{
  "hidden_size": 64,
  "hidden_act": "tanh_gelu",
  "norm": "layernorm",
  "attn_scale": 0.177,
  "bias": "all",
  "init_std_up": 0.0625,
  "init_std_down": 0.00883,
  "learning_rate": 0.00585,
  "weight_decay": 0.053,
  "schedule": "wsd",
  "dataset": "wikipedia_en"
}
Each number is 128 + 32 x the weight over its row's rms, rounded and kept within 0 to 255. Layers, rows and columns count from 0. Numbers have three digits each. The size before them is the row's rms in percent of the matrix's.

# layer 10 MLP up, 128x64, rms 0.221, rows 14-120, columns 0-63
105:195124124125075104166180064147128145141108161127127160117159106117104117135122144106073183141118162164112156136107102148165180212083119110081149111111173154093062156137140144140162144186136128
109:166127075153126138156140139181151111120121133141181125196076162058121108185114175062141145168138143166172167147154124119144149190085080119082139089164144153092141163132112129130137142161092143
095:160087092093093137152143164103084113121180127146159106163120171145120128161175098117133162124118123076086054103120139101135173132126164156122156178119022129119102115109111106108134096136175062
113:096106107136147136139179116092088176111138139102168136091138135181106087131132128116103140107200088130155168149135097095173157192070161197114111117156149145143109208115095125085135162106172106
105:152092078086150113172139106125118158162152126188186136094146134174140126140134139150121158136091170154180125148189133093066173103116156114113225151140183171113147171160111140125156132154150113
100:084091117102109100074139110133065078165096093118136115153127140110157111173118128111147148124140046159173158125109073100099101095138146117077124127140198104094225129138112089109115161149130142
097:212122115106084140140089134093128079180109121072136116147092136132119123111146196135133158057121102145096125144181116114149130116168176163138111074144114062165094176137159135158151095103166161
105:129121112098110170134136133112125079127154086137129068137161149104131180117133155179133120073118055108131099129161119165123173083160172157114128132157139060069089166183079151076074099119139126
110:159149082083138160153187074135121172114185128135054127124138111129105151142138149153131176124120145111111085142122165138080194149163113121153101150118081153053143130200159160116099156093087133
104:185142077117094125104112134113127085115103191069118059156078146091133179152171114118124135128140096105128098145114137126192153112181095058136116098190151145146171090164153138129076117116116118
088:125188149115125100126102101074131098181114154126153053160129122160121176135135141112170075140090120156164186157095156104114138110111120149206066182119122109086134168143150181102161128143157095
106:155104089073086148093104124106118090196146137166173109105102093129157188146143169154113153124106168112069123119118125098072115112178149125157153132131176124137085134102144075168160195085175124
103:166100098095180139126115168068173151127177127147145140074132167134114129094121150067117115189120130061152154134165171101107171146119116134179159138173127106165149160220136124128101114134083139
108:139126092119122095197103177162156141097094059109121133110123129081114110169127122117133119121082118137192123126132194162168138155117156143105113169078121053106190161203145110125120176141130110
114:127126148111114160154104141144065156095125182159186112093091074144121104150125166154122161166112155128193115128192102124095171074136182109169073123094187117158176152155104149170114151132121116
102:098094100119131162164151127149151102108075139098115158150127136160140158119111122103151132103155137153230138149142078034042085141133102124110109130107144172126130126116182116148104198159121107
080:119115138121118149110085146123121164110172092136119132143127118184113131210145169160107167035103143138153084111192104163122174185158130145111140125152088197108159097132160111100126133075161097
102:118073143122099175133192162087124116124173142136136158101143144103138160103110065131124118086120072095102143142097146176171156173129147171207125131160100166145093177120103075170125083115095161
096:127140102049115145161159113107187077210080074160127113118084098127110152114148115082114099147132132123207194131116136163185149166106097119110153134096141126138114121080111159127166151142112102
120:049115162186146106033173151162166114140121105144177177151128152165172130143125129135148172127130164121147155107167118109112166125177113152160105154113148078177194151144148109106174128115140147
102:129108136184198152104156143091118056151128119058237101081115109143108146165122126097160173088176140123144163124129174144097127148130133133106106136118141085098129176115157155092160107145120113
082:179158119098140082181135061114148133100108114068116196152088111134140181174170107136091156122102149147146111152152156157126093125206106073131127144126127136072094087163120116107150185110155157
098:169085134094124085114126103070098182153155189130136137071174183137126125084186131105139144099111084123129085150102118145147163129156127216172135167127175102157135154133093138158136121183151111
108:112126145134087188107180139152103171120161138150157131072100124109126111159135097147133115126070165101120142047098127153162143173174109152120058086124137077155173107130139139088186182111178131
090:136120102157071040103135133112136121106146174120183143083220140145157118083154124141113125142129148112088103138126109146166153085141165071134094177103095108178098114157114120162155123086186101
093:136146092163122125119118103094180098108162111143146091131132088159093145139145105142095073144189120098200126115163127141112173174152121102138100060139167123110130069094157116147169228117160149
098:122096102095122136159187170082137157163078139111157148131037133172135121155113133155147089105142088110166162070139082110190164111161151150123143126158082102183114102165164127155150083095120150
108:167138102132175130108147118075092101107204135080144170081062155120160174148131121106091115121125116157132155135082113120129087126155158162098075178148084144113154151107055084083100163156118131
093:176099106137125157118130148119155070185163136188115123194123138115161096171076135166116121099098133134126100141081138122123077203194063087095154161130082143165089118129150099132126160124103127
103:165116113090123194149133084109141114167109062134125124099142129155091101151126165065172173084199126136082111141095072155124104127171099142166110124174159148080103122104142116191162099122167143
094:107070126123127117120133071104138141149188103085114066065110083118153118163146205135084150125164130113141128122192116099121174070119154124132114112154190104095098143134091111123132187129171171
102:100167124125113180153139129143073059077119147191127127107132134143163134193136132146162133144117171095193133123122123081153109167085150101089132125148119124083133056171155070118136106073111086
100:165166125126087168124142099087095143103156170137125172096069137151129109132085156088092198093164161163191137145117078139076102142135157109114164106137119169161152163158117102080085176146141176
118:083121103133083090129144123145102098145137117131218166124176144136041123142142144094209101117128143075100147128100089095129129160120147099149120086119167120201159142127089150097110089146152088
092:130058114145123168115110132083118174141158157162149104144073118142094132164130138096123086122128101144192192137185129111148167110177127141142079147152117102190185192121095128107118064127150164
054:176069093114125188127127155129075109109142115134177067102109112139142155163152085098124089083156117137148173129172115141135139173116131139180111148149119139120202084072115112172085196091124151
095:081073085188149148087108124104137091173134165131161105140123128223116156151108097065167118103148133087143103123189161088131110117105131116108169142113113128134118174172151150175179182130124141
092:179104151109109071123135109110100093062158134100106085122082203137143126133123090081175093155191114113086164136118138204125140122134088118110102161112143107081114120130134134056164105124175149
107:144150112128060142180111094058094126107111179135158090115133143145103166067135113161119124122099169152166149122115169152118163143084173156125093172199121063162143107132087101163102151168092116
116:087087107096123131155119134118175086141138124136150136129160124098165126116070135104173070094143074181213168107053093155141162142088103128105126134146167125221116137112145117141122165122155124
099:170138150130102175145155163061103159118116145092163108132131111155124143183119077177096081076130087131155145028127179165137125174157114141185092106144126134119097105170108096101114174116137129
113:164069168144125086132177137145051137149189165157126116092144121029148104153092107141159135077166157138139162092123098127064156153142139156127111131166085120172094155127121140166122127163110116
100:118147070084153129130152113133070092109110090080125120075117094119158147132113133078103160116107099153115158173085114126084110149122142075137157179115175128175139186155083098171114166178187170
106:082124129111103128064140136109116095155094162092131132163095127164182096162133081134174118094142052075172149144158109156121155192153091089128104096145137106189170149146142170164078153153133133
104:131136168167130147139203152094118086119193148095160065091136177113110156102150100160109168115110149140147157123118180094178177127110117125159192146117070121156133140133168138120200132104131179
110:179159171128125161141120083136178135112190108078115118106146159126105120196176149118149114135124118131137121189160057142201139100179120154182103100108127157122191099166116137163125085158149144
109:182112075119154144104120146154125105154102156171066114141124108189125148133106123148124115127121137144177136137123107120084210094133134145062095122152092098170121165210093153142147154206089129
099:134077055168125092158138131098112122172178108143133109125119131141161123115100070165156105116139122126160152125162036150178108182158121173156117095153133058143116115115091182163128093120129075
097:110114138107169074073063125142167111137170110141159096113120097152120157195132100102150128140163113072173126165131142145179094146130145099102146145206154163145142116188076084113144134093165083
107:113171136123091120125158140166177151115116153153056111081167117154135158165126101192106136085093129147176190126113113144068134117187197174153110177128138119118150140167144143175116178145157156
084:213109149097086127115114146110113118166096103184142103103122124153075129123102132158141123081134085151205132062136119150158139140095099175122179127149105112158067120126091127118071053135105112
093:204137151064142137076124111085166129147148194122118085138078144189103123113104134162113138152130153154115119110156099061119136137117181062136114107102188142175147138159168131068112154120135100
096:162125103150071157142123120130168147172089096151156155137103196171129117120076128118167137159087113097128083122090109125092148175112052119081069158149122114126096182109192105118128118081081119
108:159181088110133114139147062153156154119121141136110067125175137116080050152139148142173090119069172121182160115164124110128178142074093173113177109150139116085110142147137163131147109133078091
107:116170074172091122113100112111101107129147119121118074113148093149165103091081082166120106165164190123153129198166112154121137117123084143105115220115105133074101051169117131129110132144136141
097:151131146103125147123106160128145106157182069122185030176159144122128123149122169094114115147133162150126138171174109086136145167171122238102144156115157169137122129173084113118097130126130140
106:101107085140135112097133182077145065118197143128163060099179149134099143150148185140139075144116109129139153099094097081126133113127150137169106091127128127192127181167050123120105146087114126
112:158116167173077033086121132125131140109073154158122107187095136138134110087112170117126133064132106147144096163169075139153135119144080088126149148102188125119130171144047126128098123112139155
096:103098145165110114092144129090098152188131092145205115102160147102093157183161086117126109111148120146186102126106164142157164143121115111135067200148124166136122129158179138128219141116106163
091:167142115143107129130124104152157148169140163124115095105094145209104092113142120111190086096154132106142135133101145130050157175134178115201134172093103114165191113119129134123096139177122056
087:126154038129178093107152099166093174118165062067139124119143152057123133111131148153152150147136159118126144095155102151151199181097124167098122093116123136082126172187152147135131136138162143
098:084135149133030105128137186145082114116144125111154031168109139139145142088070137154139118111149075123134117133133128139179187112092158093141147162122114114141138114211136132149132102116147179
101:187085097077123167090128129085139135104128189166178171145128202093124127096158168110094069165104094145123129097137113097137154155155128141091125163141143085089115181139107161138074162101130173
091:087139119158103210111145129094139133141181165156117129174146135152132181190119157168137148046112126161132138105134076155138111113128186123109107147104107161114192125151090119196112164075120151
094:189071148143142127076141133102099108160163128129148065142125116146122154179121187086072153132180129082050144137112140098127133189124132153158175154133157071134120142137117082183147101156106112
090:100062156132133083080169102204113138116101080186155049124078164144075170158121149179133138100187117099138130150103137131124134112147126190129110110116168119168168124140109112104126112166151113
113:098143163075137158160116125094107129115131152123168118141097104188165150129062115141146128081180103159175177104153164136101186088100117120124121133084088098150183091143113071148147114120216125
094:116050148079111135151148161131122145153130131145095128110132079113096180103138177119058188087120149152159156125116142110158128123203095098179158143154107127083172128186141152164178148092092134
114:170161059150154117082146165122135094151139120103145159149129152163089148173106149164152145172185133128161142074082112093146156116153119176084119092159071082144162184135187099070121121141123120
096:119120095157176052100142111115139066122142136154189123140105093068096143139134146095164120144133113093120170104108170194133080166204116161123125099157132139093145114135163094096181157074126102
105:145140085106178138037119150121103106158101093063130124082145127133082156129096104115123133066147149119191147075098073158162127158136109098157070108124141100139087157133115168100123074132089107
092:161134108123128121055127133142100088149107078086121172188141133174168195135116132093120177080147137177135139168086111131176149119107072137177092147089157068143174148098088129154136122156124148
103:118114123191097089155138144121157171172150080158170103135123101135124080121068083114124177136143140149117117124123095151149194161112159174155152193143162126166133115146124178184114188095169177
111:125117155104091176132181125121119138195078114105139118122119125177138153176092138132110139084121073112062157138135106092125154138125135201152124139084138159106163151185122112210149111177191142
087:155095144135102104166140088113131100172152160179088061198038106134098107122089133170133153110118147146148102113161161058100121113082177140149088134135123165106146138114057155122148112137149133
112:089115109099140102091109126074144153144170165152132068118133113171110137155168086124137149180092111100115108156151136186156201126141147126174179117134090110067191114157046105126134117106126095
106:077113140180125113082131115118116159173181109145160113098044122146164110137094123146090178132120099142151093091148047111139155086193136112112112122098116076134134145162120092113192158114154173
098:150072110084092148103109136084113082078137092149142168132097139144117129156192091074107097116177126155177163139118110142154139183085155137109116037105131061136153100157104113129170122146096146
109:118103082168145144051186133207116066082119081093074140138173057074152121124142130109138131055119121099112116157135127109178143149128103141072131150109100122105086140142127133115100134120134151
100:120136130179108126157090082166079056136144155186156171091182152087094127145132201163166086114164156164126123123151118141160121176136122088081123157113116148099150160156118139177127166179153103
092:110114120154136086113185183079149148154121152142118111077186127078124092147178155154132150137093161100175106147144098026155088171141125158099097171121100123134114095110097080127117118073135109
112:132098174152084130158137084139090183169191151161166074074090082112148146121105120157131135106142141095163127129147110137139174081137137096084111176115098105201096138122148118147111182191138088
090:131152160118122106164173139120095078080085103168081116164130099131100145123144150110163158102173098150131110175105097152147095156111068107086082144150106097109138111165037124187173149076106123
097:078110123113089129131159111126173089141151150163170109168099117123149079110080136100120107050094144101104118155148187128176149132188160083144105162066099089111099120130113121178107090112097190
092:114150135118115144176148131139087147154126142128155154139129113092061109101092144094151131183061150163176091125139105040169133132148041168146101138080109147127164161160077160095121139134158156
100:160099150110135134071135156150100146105077128176145143107168082103107152067140121098116121105127199073180102139103172146123157126080130139110121142088114159108113121240102128108140129187112104
116:119100111158088091091164114116160125128093164138186135107089105123166133097155112158055097046091107171142099121078115104131130152147168133090159130108095130096113098151115116172178193174175143
117:103102166086146147130178195097117128142132089120140103117162104097113143133088166134110158053093119080200081095140164062175110154103155103101131164140084080105095122147181132110115107149158132
100:147091132147123160092148137102180100115141127152070119129099189137158055161120132190092095091157164072114122109154100106141189180084120159101171165090098132140093116150089127131103083169160134
094:160166084102174086093103107108162084162112140078164110115152122128187133182094138095133135132105143088134121181140092056131105095089079128108162112161157142139120119213125128181128147163147085
100:171141084154123109150117118130138136158187117101138095114122191127052158097151197141160135112082106110159086169148150123148166153115130124156133096146036160080128093132119177098073148138093151
094:137127162101144169100117144128074167167160166094108109131130164123159167150157128169156177081114081094146083153110098158169152112104178162213106169104148199113156169133125145153107162118138087
085:085122122136155106104123156176143122126117142172205074108118188143103158178160127100154070150126156133168197142146088075122190112128097161133104073096140103162124075163083115141150141116102129
097:139146098116110129123244162072125166121110100121161093103109141118095135122120114125071117101144109138158174084123081132047170201167077108115129117106113132161120132072102126141132143111120164
104:147098058136102121108079138122137152111155123108152173068136166138084112142112181133146116199110137128165094199087088184163145116099139092109156170119095109116179163170135099144101155142096176
098:141198098111096102104133079172121136090132107117123181096087157113054152089101134196174112119124151116087105111109104131073110159104117133112112164109110133094192090196133119153134184151160129
099:155145110088134119106045098096181117130135147173101130155050167129155095097142173149138085141132139102167146126110078189177147135131154157131127147137107092191163140107106125191116148168179102
097:157102160057151103157068135108097146141129146101130158148107149138108167118149111121108115086088098058200104143122114097156111133145152066109095206158154112076078097123104115150152172145097099
102:187132145154130119136103141134115056103132062154129104136162118092099154142040196112091101085122175136188083158135082105114115145119141123118117092119167119173121101132211123141158148125135158
092:117150108151116119100140119073153093195066105144148131173122104138120049152141146067138090094124099131187159110114154152211126151128136116154109152178155079107089112109117170115143127122110196
100:157164097128129178147165095103105100117153189134102132084143127177082144148196135167136142100134142093119116125133177111153201098161226156118091131159135079129121121123155155071131123136181144
114:143121108126110128129092133099122053106106156126135161159160071097104111188089197164133098132095166152149104127163056093190097135156106135115078070131124100122158152135162119203124123100116107
097:118127152104128132105155100124129137123113139071134176109117050123113106132077144134142183123204137168161087152110080136046209152108150130142089094142064088100128125151121149116092129082133145
110:104086153142157114151205165185081166119127125134142157090132182108115113158150124156140191121088115119136146104113140075114116188146168111114164164211110091071158114158079128122158151103130155
101:164101161104162167150137105059131077156157113156168079106159127161122115122199185160129105133134179129148121136135116072108177161093196123160181095108180115155140154150099133172132107131089116
099:142097113071145136106138130157113153164116102173126140138152124157162121104095160165086155089157160086187117105144130091072120122132104097102150128142119141082058152234080189149143125102155149
098:122126174085079151210163127155114088105142150105145077139060142125133122120095148139165142126099144208141155140095105108108157161117191114086130117143092157138185133148152117061112157180135099
# layer 10 MLP down (transposed), 128x64, rms 0.202, rows 14-120, columns 0-63
121:169163148118093142149189132131159097137129115149074130059114137195099098089143105124125118134173166111170114116069123109108156162133119187173107123106107120046096119141100109125130212103134158
103:115107121129115137166129161137103088060153115150082156072083127158135110157135042139106131115175155199142141178128113115179172074137120084169119177137160107155115157182132125130168142102157159
100:136130135154107128126149173137078126097092135156145134151168159122117094141171144149133124126129148147086061095079070125101158119147141129148139127109084165134085151117032123147129163215043139
115:152114121166098084085117174172109087126124086148101114203124112123163139136120118136107136149118172100088169158081136108059119073119128111052139149082100110143149137139133109182167101143086197
103:107090174098134211114140100127100143162087143118157153106105082164119205151162121093115178111209061097129126117131172157109122120160111122119122187108100157108116168083124109157100128104151097
089:169152113154171128146161133140113171209139113121027129125117122131119127127119086161077092124104206095105120098093139120106191108076134134172141180102093096117121144084172096133126125155142140
099:128169178179141100112103099112092116161153139169081129062108125172147167107133118071107112155124183069142139124142163118126110153065118080112100162089113071154070093126119162107114175111083129
117:138071155167110179149187103148167129085127118112162162152223178159146114092130147084081160135144167187160117111104126139062135153094120156094131130106119146079088163103120114162141123105147151
110:158176090174123096170128119114123113116127179125137166094161096128116127163079148157145153095069152156130138119163165112146150070153171085117072176148067156112102084072156108139149113051136119
108:132159156123143134106137144154101186187094146120091115074093109102105172164105152130115189167162154100141161137091136076134163080161128123184176133087116198132121151124109085115134118203151166
096:075097029122136116070118124146138136155127203111114098132179099116153094106183123075119119179130091121109093187087113097077087113136123123130110158144127142114181124143117172110134149152072122
099:125092144124106131062102144119153170113115143111128102154140085189137089106135166142124179114085124098098112092122129141111098136156083154200131073125151143128133075053123113230138147124087155
105:136157109130185138125127149137099126128137158106143103138109089090116131117151163165157108121160146124135073087087111187143127122058188066121143076072099082154121158192102065091170085116106127
098:130168140164131145050114144119129113128099100145126161120066101118142153126079180198111139107109158139183118081089151127071096085110097108131150107143027131119115154126161110123055125153129121
110:162092068178123149189157123113172200152096109109128131150172162157156094160161103104084106158154168126093195115175126126172106146151146194089086162139135140123151119094091099104165126136143117
085:128141177124146102135135134120116107152182108112132172142150099119093148131148111158081176125155174080185123140114119112180154124103136144232131087145085107161119096127150203075109165077143092
093:143155113155139148088096130149152174133111157118108067147139091089122164198127131101177119113131126118117167143143117166216153075091169113147075103097059117121105111106136105062176113160101111
099:136121057123178075048135123139079120105140104118185193118119099133091079118162135161137098126092127113154109080185139159124113163133134100104095113055081100125130077151143163147102137141129162
104:157119114093142088132080147104148099168127097072119115110182111106065132112169115148107144080067169102141164149117162103166098196167110094116173158152124200115145127099161105109133064131158148
113:131122131078126147159146084165120178125125152132130147105104128112113170169104112103160133097150097137104203182117100101098102139210085094170089135147159173052132110089128129123113202155096110
109:128162118152160066143128078169123082213099144116133204118147195100102131075149159099109104132108173119115149133146124131120166094138173116094160161114165041153097115145130137119153098120131092
089:130107123126155156080149157103123140091133139107146140100121101163143127119095132177202208170082082156135130078134136120136118164171161138085160142130113145124153119142140134102255118168106103
089:083101146138104079156167138135109135122120143059139176079217168131116175173153112112116158162092131116122105121166178137162107143113146155147193131136100194071144114154107164076148144151112115
104:126191151113188087144129132101128133124077063044116139113125150169102139104099100115163148127120190074120142150157142159133127147117151112114153111153077115106172100122186113081071084133081163
082:120156172093144143131167157123105120156188088115192088147096158104176126136147123134148165084158112077105103200119132086143197162050143142123140119082131154137116143083145164120158091099126086
103:171063175106163151175091165132113133143114123103133159117103170109224091106076126121108121132182098156075140157071110124116146159126126119100153104139140072114192172111149127156148144114177102
095:141047176126057152103137145120111131091200105127119154127140138093158120161124068141114146120166145134111122123035160156194141148126123128172082139137146167189152158126159125111126079103157130
099:121144130146111162115130154095110125119121128125125114202108146180178106205053095147118065139150136141079116071127117179126097102076116108143093125117139121142097124132113153088230125167136120
085:063091125131136099147111143135096071138139053143134066108137114105159131123100138077155117157071114134091125182134123121097147127198115169136093139092121151189168120127075158186084170131102136
102:091146095079163180085099143097146100082093121123137153161107063135150067120132153103173111190116151158145108143140128116088111055136131142120095090171170150137144134111140090142058097095124187
086:104137070119129106229117102178103101135195124178145098145111076094084165109196114131152126137144144099132168088137145143188116084145157151136123097136132141123167119114119126184131130148184084
120:098124122130089134144128120151140110109171112127159093100123152104184135162121161153149145092100092136111162157118147125109075161139129075112165184091113181063147150094164100195042109153143194
115:124107096102066088130165095124141158118140177178148129090171110125131112108132122163104060170147150162142128182061119184159137122172098145096133063104177106163139102150081149136147102083099165
104:161095117133106116099092152138139171101176118106092112185076176077160106046185162102120152153164098157151095111105125165144098157080129107140127132146118135105124154114164191148193134074143149
109:095146120176129141151143152095165137118103190092135111176179132136113158177125102205144135130092100082131139055167104161047173141158115105147146129154115088160139160123094090146170140141124079
064:081125154151148125143057181096165121119061113130140106124120072129096152099101095168160090112154093142115089116183136129110081110085166116070148071095093121164099107118102130147119146180082079
081:133140173098131193095216143157129140109168108129088097109112144101130129099185162158149119140143171130103121180125098169112094127113151139176092089140161124110116076087164060151180112089146080
083:064131164146201132139085141144048182143174135136111138184157097111082133109138128178133141164134154153175132115117127147107156160142102122076152158140090103173127083120147126195108173151092165
118:157123097166095163099155094099154104138126072091134134092084116113084164131142094106066107121075170185140099118159096144126099145115170180107116141111122158115133194152113165121064093141048128
125:102108046079121096129137112067151092140123149114118153100172135114132130205161074183087094115138133163172203139118076111144139158129080129115124097114168115139097142160118114087082085109136146
095:105172109122125082144141129153093139133141163131111113136209137052090091162173139124175087130136145146145089171107182110111145052097139087116115135093140181102120049163140130154102135121159162
107:101140197142123147136134157153083167152118143133141170162066151058135143155183143112105128117154107120147092151096144159145070140128165134066116125171055081144125168117119152050154090129123153
093:162134155120149175184117152149132130081202145159107133142172078083115120109109148115122178097121087110126106130051103186150166183156043090095091133139107125136147134145149111169129106091127103
104:082154146112099177153146133120157056157107136053137125156076121113148078104120061109217111128111127142139134182147163169138114145070139130125153122169116129073123118122162142106154078110080127
115:134100103080159179080101132150201081104125093166111115097156101129164149110105123133173053065116109200142143122080128126100124118163129141122095116136172086123145135115163091093189102133169106
099:149167076132155121107127173099169083094135106067121210061124139059136117129150138117151123127151070155122132171104100141171101181163163146128170133090146109144167133134068160151116155120121084
115:137134125114128120140125127066137169120140125128205144062122166056093145148155146108137085084127056147115155133163137064173103223156136141116136138112183110156135120147116114115122114094155077
102:153189134098106145147107121106144130125105141056131121126196062134128149144084078102095153119143133129097154081126171079201099084110166095110163175150134154160130080152124070155149083143133146
096:193101117103119166133121150124098116072170097100158110112108122129134092091194131157114064113088153179144182124167112105109144134113159164101096091117095178124143196132171163137132142137133211
102:123139073127097098119149116147060117080127151130083057141099119058105159142156133113188160106111112090132161079151158131170130164147131114081111147080115176102125152105198070127136136145080127
079:165165106197132154186132112157120073132084092132191137096183144174138140110087115176112115140081121115134167120137137103140143147146053157167104148148096097183129141135101141096085127190148085
083:082111069106179119121118105126052134134150116142125160107123097056143106187084160114114129128143085076145075130120111170179068092104107155134154161109132101149133110075128133183101086145132080
088:084131116130204144128169182154070033130122108084202136130122083136135137153176112160174134129125129120142126139141154128117144145068132145116101093081102146135190102074114141133172137115083138
107:159037115145077124160095101167102153183153110098074095163162122169112166069139142150136144094085100112153115189162139140130130149143083166120141121122137148117089136116167157155061117124106184
099:061146164092148123070097137132069171102135108128170119176109113113158161121101163128095134100145086162112136101120115134119093076082164144133104096099144151222152119081128128171128092166190110
090:178067147115146183089173116160132084122095165120157145142106146135154169174155139139132132143094082135135184130193142048140114101165148122153127111142098116101065115061191119124149156161126109
114:175158162105134102160109113132139123148060160113105136120072118143120173070106156166109127136172163066154070135099086143162131126080142089072179079189136136140111102139179129177123144142158102
086:129150122111138117166092128164151108115152181087173138110157144186097166144162075109194119187099193133101147151149123171111119096163174138141150121093126178149069134135163146052134143093109154
111:129170099065132086138185126172172143087128167138066066084074077140121145112115097155107110082148129193148123119148132169150162099094117181089097118150145101175145096135132150172107106109148109
093:125191123066127136161115147110136106142097122120184126118140184149103078159179126131117071190087153062104155127101129117124053139088079143146107107136132109120072126180197119130140118123164114
089:128143197135132173135123092072139124180165066116148097127063076102159137189171120146186088174117114156156144183178099105159110123138091133128119142169128128142163140101149167096158147120175120
096:154155091147193127132162082140110094174182149154136205095083105124100105150169117101118128148144176174139120112131136148105084188128131139120087118123142119082134182057066150131077153144146105
108:116134106187142074131165097189139129159188098160121186159177138129082110113134059121121148096123120192133119102131160154174091129123138153156137172174128139163164056127131135085167097094139152
096:162107157145137141107107154172168129125096117133121095140145131152127104083151112096141096160153097056085158095164135114088106104151067142181160172113142132078037170134098141122058107100139176
089:144170123124149175155171165126106125111089146126089103119164139176147101121073053162144113110107098199143129113091147152096128103199171109105110136090109186107178119147167181139164136110076136
078:166099128130125164128100116181130163134171198078077113144128118126102133122120126109182082157136192083159070081165139146139114127087119096208130146119114118129138147079206100158118124129084135
107:094099117122155080083132159106130138097116078137130076167069164099148117084118082138135195100127115087149133133115094124167150148073138163157174143168047152097091105107183142156169120112142095
102:186133118119122102122165148134133089114101147154109134133174164109153055088154087133121132151172106155130142138091114097117101214026124072116099181093145131127144128164092144092120152177129101
102:106099174144114149166125132160118124133147133121124137172147155156125095089185070084138141107098117158121025091150173138122109166120091094117078200122131167043136137116091139134146138083117145
098:154167111113104060169099136159149164176158105148167183108106137176075104152109145145107109115107143107115132214151128109105058097129093095179156144142141204119120099145093119117174120090125131
110:140116136105103109118112178124074115154111119153125197152137113120104115235134159179096144100102081140157132143109067127146175096151132124115120150133120088176105117140195075128181128092170091
094:147169166135091147153116109092195149135135138132072136075024111101145117141103190111093100110186124149140139137117179136098090105174099140099161095120102127083105106098167109159140167168141147
116:122088168094128149114110135151125138030120086185099196140182120098140093103112124139117119133131131118156122139099138113126164146209127065172081172136174061120147120152086106104132134110155157
105:106155125137112103095132167093133176096152150162121183156096144113103100078165131177100135108119125101187058073092112164117128065081120087059136130153167150148114125101076156123126120150130189
087:102099153132073142102109093089137141134167104172135116151075085113112103117141165101117139142122157101087088147124153171147170067108136100241136093126175111183086177129149078129133138105103129
109:129155155113144167129138171122078147145189047160177181127116124095155135154130086119126128083104108113152159135123160170122145132165142096119129160072155170224093104129121130117052103151114111
082:119153045144113129149120088116132097152152162150174153096176144096050146122159116134182118124116109156125102093140139157224142150140143132161127100139068120102132174129193134077122142097101087
113:077060089128158087168124142115087103139105166150123034175140086121136129087093158120096114101093147145083133166174117104126135163124120145073141138159165148118153167146084067161122112082153108
092:138110059141126155141153085135169158169166175155131110144122134133103129082179118147091047146128123101172184106124110196098143102107177104138126146147135047175113137104157140127082128158169158
109:111135121054125091094150070166142115131129097080114174146147116077081146129107115149092086107098212143120163141166115030120162101164108129166172132127120168152160119129126132121078143124154153
101:100139112113193120143110139159108075113141153066096134162142116120138102100082216090131153117202108163148080114131095108159119146123169080150083114113132135145095153156118113076074081183138137
113:169125113192171090128134133118112116071167143127088099184132124133124156141112179114076109089085087153164085147187113095149099129153126139096124151151130129098229120102161171173129150095162146
098:032127071159144130109149161107183166138147159146172096111132172175156146138116096118077165146116112089118179107129114092086135120128172096151108082145153137144105103107172149082072135127145190
099:087156158156144107118136084106146089131083144137093088177157101161160155096150114139047162166178134135147088179104143172130089168135101145091163130140176098069150173106107106157083142115174103
094:182136099114093169100112114136166092139200126103172106081158128077162121119122109148121124162111171118126153139098132124105154085152060199115159061166127085086190128115157125124165125125112075
103:143088167072117124117150140087108106158180131093139099125099114197100177161152149110208165142105169147106112086094137179188100135162088144148117068163138127117158175111127136192140154128137137
114:177109086082135091208119133081162124155155117179134148147127070131078123128087188103155072150139073136142141145134083155104136176114089119132185118136123143152118066171095162124110087105140135
127:115123121082115148158101106152095099091096088104114115086124115088134068120169128090190129174102152121084137125158111099108116119131087084104095093143183158145116159240168150106154129123125183
107:110114150120107153124069155111137150101206148083141093105099190124178124104114126065117181100088139092129099126064144100113157113084161072089110181172135132155155122142122111149174166150119171
094:078131131117108095120104158067066133152130155128135222127163076142141150159134081144118106130133112123157070150113117152110111110094089197127112136154110101105173110170154205137089166175150134
099:129131074120082125112137186116057141072175106132147155098123170075079198133122153140169152145051184137098110144137145120117153164088143136154083165127090137099193126129142115112107153097128121
091:162109118127113116182120163162097177132169080154124199114115140071137161093173163075122115203106173095114164130130141106114147164131154115056136134130143111069107141112108134145159184126139187
098:103106178197103091104099119117164131118137072115104105128184085166136159128110138092095186212163114122153095099131129082129150080172074107139121087092095176136106112148098165086142142128104139
098:083113123167106154170142075130160120149140145189052123181142132154134090160136110155129130131102117083090114163165122173144088049079149154089083119086164077187136149142171141115124122149125130
105:155111122132097166061099110137063137121144127113152133120108154112171143092122168094165154180137165113062142104119182106109162110100220134101093094155174167108104190135141103106151122126180148
107:132142151103073100091095136116130110113109131082095087112120085143211061076135161148053110134135093092119145126072159151159119108128115092148117097138164086172079137137148098120098096086077105
093:131108186129132139106163176113093175127084119118166117154140109129183095077060181162105174113156108147134143138166185131138094170152092076111164180113115075061140120124141163106166114109134103
094:124142136110205124142085124154072110098153117084127113102117123094136151114172145140111174148175143098098084102146135075110140019091113144075133097146148132135125085163148150113082130142203129
102:145130101111088103156154119124165167164105158101152179132118116110124091202151082123161136128127186084088135141157100167118112061174183197152183113164139130164086142130145119153114130095141068
100:119113131153100109110203088092150166160075171152109096056103169162142133142128165177063148157144072152147177160127129120152099167127130124148147121115099150154050147133142178111130112073140123
102:132160142165115197133141172170132097148093135132168092160149112142098182122092090209117085088163125153184121128096123109125150104099111153152102082149118089132117113106175134079126143194116058
114:114130148110124146114193122148137126135117066151101182203179146143151095109143194115132134151183171105128113065101132170145159074157150163174147173188136095130136140125123151116198148101131144
095:146104162160217141108099154098086148132079165120104097054130166163107124188093137118141100113068128127078133126174156100130150107116183159152138143059159136170114081112143107165118121130161139
093:175155108086100150111116111139137074147121165165128158077189097182159136133101117174113160104162118167151130115146113120091125093144108081110122082064143089139105151202122135058158148166182141
103:125101116154143124116087152145160177086169129207148121151129177133132148139115147125152087176168055124113108117158177166143172194122089115085131094118090151097120140136132112022129139120134128
109:178140116113119135172088178098205128148111136108151099078086172168088100116130110116125056128118140159150154180144078190168149161079174122149167166109127119186107115144120128129115137174102151
092:108145140156156113075080128112144181182153101132115148158106127156163128074160071049080129178130094115083075152112151141143054099116141156175104125173112140154100079102133158123104101109106127